From a checkpoint of a small transformer trained on Wikipedia: RMSNorm before and after each block, no biases in attention or MLP.
Each number is 200 + 30 x the weight over its row's rms, rounded and kept within 0 to 999. Layers, rows and columns count from 0. The size before them is the row's rms in percent of the matrix's.

# q: layer 4 attention query, 128x128, rms 0.0637, rows 0-46, columns 96-127
# k: layer 4 attention key, 128x128, rms 0.0641, rows 0-45, columns 96-127
q0,083,219,220,208,196,224,217,162,175,244,224,177,205,186,188,248,243,228,234,242,221,187,154,199,227,235,222,189,151,197,161,192,180
k0,150,245,199,213,151,211,229,201,210,197,228,194,183,130,180,195,267,188,201,192,214,186,194,210,226,156,204,200,177,222,172,219,201
q1,099,235,167,193,174,185,211,187,204,143,197,172,213,172,191,180,258,141,129,187,244,186,202,174,195,191,208,209,229,196,176,204,252
k1,091,195,150,209,160,226,187,282,200,265,166,188,228,175,185,210,155,197,171,225,194,205,175,156,219,145,200,169,201,162,267,206,221
q2,100,210,219,175,144,279,185,160,213,209,229,214,190,194,200,207,210,240,257,220,198,199,146,213,228,196,198,221,207,153,178,240,182
k2,103,282,222,214,160,235,208,204,226,190,240,143,191,190,190,194,260,156,205,189,231,187,194,193,196,141,228,172,172,184,119,202,249
q3,103,167,209,224,220,159,204,191,182,137,180,172,172,210,211,157,174,171,179,201,177,201,230,204,188,196,187,214,244,174,282,159,228
k3,091,129,212,183,216,180,127,287,192,217,236,193,165,202,227,222,201,213,217,231,181,209,172,238,191,211,197,211,191,201,222,140,192
q4,090,184,158,220,229,181,186,176,182,140,180,170,204,204,217,214,213,211,183,263,155,235,183,224,192,196,172,186,194,174,213,169,192
k4,098,197,172,183,198,231,190,226,215,210,167,208,200,226,207,224,205,221,183,264,180,239,197,198,138,231,164,212,208,220,174,172,161
q5,089,184,165,215,163,219,208,243,212,266,149,217,179,174,210,214,208,219,199,213,197,225,154,130,190,230,214,230,148,246,205,202,166
k5,093,240,214,182,213,252,215,145,203,151,196,199,204,248,211,196,152,178,188,174,155,182,237,204,208,179,180,200,186,187,182,170,166
q6,076,231,228,181,203,243,241,253,152,205,253,218,124,190,239,214,204,198,161,187,188,204,196,184,245,152,210,221,204,238,170,197,203
k6,083,188,188,214,181,170,170,173,197,157,250,194,260,170,230,184,195,186,176,225,184,184,208,172,197,187,188,179,228,229,163,302,164
q7,092,138,185,172,198,143,229,246,205,150,193,232,203,199,204,134,164,219,159,210,187,216,214,210,219,172,197,195,192,237,201,199,240
k7,085,190,176,214,198,204,200,252,201,215,176,167,167,237,193,181,184,150,205,212,197,196,194,248,173,216,182,228,231,216,227,186,206
q8,080,196,199,171,268,206,129,216,185,243,232,256,228,180,187,175,167,192,179,172,195,197,243,180,221,199,188,276,186,192,178,205,217
k8,095,217,197,235,175,213,177,196,202,189,210,201,226,189,176,213,206,202,260,217,185,169,274,208,171,238,202,162,219,137,258,200,176
q9,096,175,176,191,188,209,241,235,251,151,206,225,192,206,191,201,188,192,231,166,155,148,198,170,213,245,214,209,245,216,129,201,246
k9,102,211,196,234,173,185,227,215,222,196,200,186,168,219,191,232,207,168,210,215,231,178,202,178,237,176,188,206,183,212,237,206,242
q10,092,265,209,221,242,206,228,221,221,180,174,211,141,224,186,204,215,159,213,181,225,220,178,224,167,193,188,185,211,209,199,205,216
k10,101,171,181,212,196,208,194,216,174,198,167,202,207,207,215,190,199,231,223,256,148,194,244,190,177,183,230,251,184,201,230,195,163
q11,088,199,216,198,167,251,148,238,246,205,249,198,187,208,229,226,209,172,206,197,239,223,172,216,222,194,233,213,190,196,181,214,161
k11,098,152,207,263,245,166,221,258,201,188,211,178,208,217,207,242,167,253,136,236,156,211,234,160,182,230,226,187,230,207,190,155,183
q12,095,169,255,186,182,194,226,178,170,150,216,203,232,232,253,172,224,229,208,210,175,180,244,216,248,186,247,217,201,206,179,255,184
k12,101,174,176,178,237,197,203,240,184,205,225,208,223,166,214,209,151,217,128,179,187,203,196,224,220,232,204,175,234,211,219,144,231
q13,096,162,169,222,198,166,233,148,226,182,257,164,238,204,162,158,195,176,113,171,225,196,181,188,228,209,207,164,235,200,243,201,222
k13,102,250,208,180,170,243,145,187,166,157,204,220,196,186,218,163,219,177,249,181,254,154,231,179,231,212,193,216,163,234,186,193,206
q14,101,244,225,202,151,224,183,189,223,177,177,172,205,157,182,229,219,207,180,216,162,154,193,204,233,207,217,226,187,182,181,235,202
k14,074,239,205,212,212,210,176,169,187,163,233,227,230,183,184,158,186,166,210,187,192,202,198,146,216,193,211,207,199,223,161,211,180
q15,090,184,194,223,248,201,127,213,176,195,197,219,180,214,189,255,219,212,198,240,211,231,196,202,170,202,196,168,229,104,184,262,211
k15,088,190,209,229,185,133,202,158,177,183,218,218,156,194,160,263,217,197,186,180,219,214,217,192,177,216,170,170,163,243,212,201,206
q16,086,228,176,208,162,213,228,192,190,202,193,210,209,194,178,157,182,245,226,142,225,216,172,223,182,232,236,315,227,221,234,202,199
k16,098,179,199,218,229,244,165,219,147,280,211,183,202,157,219,183,181,224,228,242,194,227,255,195,180,223,208,204,119,217,194,188,207
q17,109,159,189,221,192,177,212,211,184,238,187,216,180,220,177,154,209,208,173,201,189,220,237,189,196,207,182,180,250,195,199,201,167
k17,113,227,227,189,193,225,202,229,179,147,241,173,222,163,193,172,196,183,183,203,182,156,209,230,249,215,217,188,157,182,181,225,185
q18,093,229,216,154,175,223,278,138,227,132,169,242,188,169,190,217,214,227,239,207,217,182,193,208,176,188,164,265,200,172,160,245,177
k18,086,159,248,213,231,254,212,219,179,245,165,220,258,217,176,262,196,185,156,246,218,158,204,222,213,196,233,181,222,185,207,224,229
q19,103,209,210,180,181,207,182,170,247,183,258,205,237,152,193,203,267,204,191,142,187,178,156,223,270,193,180,168,211,171,187,247,164
k19,077,168,200,216,204,211,169,201,173,215,215,227,227,192,241,221,207,167,216,196,193,185,142,191,155,242,209,229,210,209,224,225,190
q20,091,261,191,158,170,264,184,183,299,193,166,189,203,166,173,199,232,226,217,159,191,235,213,186,222,210,191,198,187,224,207,201,247
k20,111,163,191,184,214,202,171,219,189,222,219,209,166,206,222,197,135,233,164,228,185,172,213,223,223,193,204,201,208,200,224,225,208
q21,098,173,223,225,222,183,166,187,204,198,182,200,176,176,168,165,201,236,197,195,189,182,210,232,183,187,146,232,216,169,195,209,207
k21,088,224,218,223,181,173,174,214,214,227,291,204,236,148,199,247,217,180,203,159,229,178,254,172,203,189,225,219,231,224,204,161,186
q22,088,240,264,194,200,227,209,189,203,237,214,211,176,161,231,211,207,192,187,190,223,219,216,206,191,206,216,142,223,206,277,163,201
k22,088,211,211,221,216,198,156,210,204,218,232,173,223,212,219,197,172,209,194,147,146,207,223,189,206,218,236,166,166,185,216,206,150
q23,087,203,171,139,248,212,280,146,115,141,233,187,219,179,216,156,237,191,217,186,179,172,179,161,175,205,199,209,208,217,207,147,173
k23,082,184,226,233,219,195,166,245,158,223,241,204,215,213,190,192,227,198,161,223,194,210,214,241,229,175,176,200,201,207,201,210,217
q24,090,151,174,250,236,230,226,216,141,205,243,224,199,242,188,216,189,208,146,239,225,196,141,157,235,184,223,176,179,190,215,194,219
k24,081,184,209,184,203,221,248,194,199,215,166,168,207,228,186,152,197,165,228,202,185,192,220,261,164,200,208,161,205,229,146,216,202
q25,083,151,160,193,193,242,213,173,234,199,234,177,200,193,244,145,223,205,197,212,213,162,178,163,222,157,183,198,194,211,156,199,223
k25,092,183,214,157,233,159,219,226,189,210,192,189,218,164,213,201,181,236,204,186,175,175,175,205,98,216,172,224,241,214,254,226,194
q26,093,220,222,206,196,169,201,183,197,225,211,213,181,194,157,269,186,212,185,204,218,194,222,240,244,224,193,164,129,221,210,209,204
k26,085,234,239,169,230,199,222,200,192,245,191,247,171,202,202,212,132,215,208,190,272,263,241,223,243,223,208,205,187,219,219,184,176
q27,092,201,171,205,268,186,167,220,174,215,168,194,213,161,176,222,212,180,247,245,166,223,253,171,166,182,192,178,165,202,136,211,246
k27,090,195,234,234,136,167,289,186,254,180,244,200,176,172,191,200,168,207,220,197,203,220,207,238,197,252,200,225,238,147,208,247,209
q28,094,204,156,193,171,189,230,162,191,194,205,212,234,209,195,195,282,196,235,184,243,178,173,133,167,218,225,156,217,203,131,216,242
k28,093,159,200,170,260,187,237,208,191,209,215,186,225,264,228,241,198,188,170,240,257,195,203,225,176,229,210,229,206,193,254,125,222
q29,089,216,180,226,192,149,137,162,215,196,224,234,203,185,199,238,222,202,200,187,232,210,175,194,202,189,211,216,206,203,246,241,141
k29,084,173,280,145,161,229,203,232,154,187,195,211,197,168,208,242,210,204,159,196,185,204,193,212,185,198,192,234,197,246,201,200,244
q30,090,231,199,202,176,237,191,204,178,219,204,227,186,239,254,202,188,251,154,201,202,203,127,224,233,235,190,225,241,162,203,191,213
k30,090,184,215,221,216,221,189,193,198,211,219,246,199,240,168,206,212,201,214,191,182,210,181,199,169,187,200,182,183,218,129,173,240
q31,093,175,187,172,217,194,241,173,207,185,176,194,205,203,191,198,155,230,190,191,184,179,184,223,155,209,125,265,228,192,187,184,232
k31,090,191,227,223,148,211,201,241,224,251,225,230,172,170,206,217,254,208,221,205,200,189,217,242,188,175,172,184,165,243,179,242,263
q32,146,172,188,216,252,155,196,206,173,185,222,174,221,240,206,195,154,229,167,198,203,210,218,232,176,241,189,185,219,223,244,166,198
k32,083,162,229,166,266,167,203,221,204,222,183,240,221,204,196,218,166,246,178,207,191,222,149,228,147,218,144,194,238,187,228,186,236
q33,100,252,202,171,194,226,190,170,231,228,176,219,206,182,179,237,215,194,215,213,126,134,162,180,227,172,232,159,206,180,204,247,189
k33,107,207,207,187,196,215,204,207,218,168,218,142,202,187,204,151,264,150,206,167,192,228,246,207,265,220,214,178,177,242,188,230,193
q34,090,135,182,205,234,188,178,159,178,240,151,216,197,211,215,229,217,207,190,215,237,252,172,181,206,235,171,187,175,223,240,163,199
k34,089,231,240,177,140,191,146,175,216,196,201,215,200,197,190,191,222,212,165,200,149,164,158,276,185,215,149,202,220,161,203,253,192
q35,078,201,182,188,161,218,150,223,219,168,226,182,216,139,211,175,196,140,147,181,268,194,151,182,203,192,231,212,215,189,151,202,227
k35,099,160,207,247,175,196,194,204,190,205,199,195,209,202,181,227,204,201,192,197,164,222,194,206,226,198,190,156,237,190,225,125,163
q36,098,212,166,176,191,154,230,211,209,166,131,174,236,174,203,199,238,177,170,196,243,140,173,222,164,227,227,178,185,211,168,237,248
k36,086,144,205,194,211,189,185,202,206,204,198,233,202,205,177,185,209,190,195,227,201,186,225,210,209,126,143,140,197,220,183,169,233
q37,097,157,255,204,243,147,222,186,200,201,186,211,165,188,229,142,216,206,243,221,162,212,230,213,235,212,117,224,238,196,186,205,236
k37,092,203,151,202,210,168,183,224,215,166,210,227,175,206,153,204,183,227,195,215,176,250,208,206,208,171,240,171,184,237,258,210,205
q38,086,200,231,157,200,224,200,195,171,204,180,221,199,193,217,204,237,238,217,208,200,248,178,235,221,210,196,238,190,190,217,193,180
k38,086,210,156,212,187,223,177,188,280,231,196,215,168,153,231,182,157,205,165,253,220,196,170,245,175,212,189,167,230,237,208,173,169
q39,074,167,208,223,215,182,229,140,208,168,208,223,188,237,229,199,236,156,144,182,218,202,219,204,222,212,202,232,217,227,165,270,254
k39,083,150,183,229,146,245,243,199,186,214,184,205,218,209,189,194,171,171,174,207,210,189,164,185,168,249,175,112,212,240,142,226,203
q40,102,133,177,187,168,134,202,219,191,197,236,175,166,180,185,171,197,219,202,224,164,221,244,212,271,164,110,257,196,220,180,176,202
k40,091,191,201,215,210,216,146,207,155,237,210,233,209,157,187,197,119,158,187,241,198,213,187,201,194,150,196,191,210,245,227,200,196
q41,087,250,173,165,222,214,204,252,214,240,230,238,264,202,178,157,255,184,240,213,197,212,182,213,175,248,227,196,169,189,194,204,202
k41,088,187,223,229,179,246,212,150,216,221,158,164,119,205,265,197,222,186,194,141,189,162,185,221,176,204,205,173,195,176,197,216,226
q42,098,222,173,164,260,183,169,200,168,200,242,176,159,228,205,213,221,218,259,185,183,215,165,241,159,192,161,227,204,223,204,197,216
k42,088,185,216,201,164,187,192,225,182,242,217,212,215,224,197,227,233,178,225,218,206,229,240,197,153,231,195,226,177,212,215,173,202
q43,112,154,164,202,230,176,183,212,210,225,203,237,140,219,207,214,194,227,218,249,178,250,188,237,186,199,169,225,210,244,197,209,216
k43,100,180,203,217,221,184,195,198,195,225,167,220,200,193,189,172,217,184,218,245,216,199,211,222,192,200,167,201,245,228,191,145,202
q44,090,195,216,213,237,170,154,192,157,153,200,155,176,212,204,164,181,226,228,190,157,221,206,200,225,219,182,207,170,210,182,179,188
k44,088,214,216,205,208,202,210,194,181,172,217,186,196,171,189,147,198,213,212,240,240,206,236,199,222,250,216,163,189,189,228,156,176
q45,094,213,218,175,228,246,184,183,249,179,239,222,246,186,202,232,177,153,129,158,247,156,195,173,256,209,228,179,164,151,182,159,197
k45,088,243,196,200,231,233,179,234,225,190,177,166,209,173,204,224,201,261,199,186,196,156,202,158,221,227,207,183,182,204,260,181,225
q46,073,224,173,184,239,226,198,162,153,193,215,143,201,194,207,245,234,186,201,197,178,254,174,178,201,146,155,222,175,163,216,221,202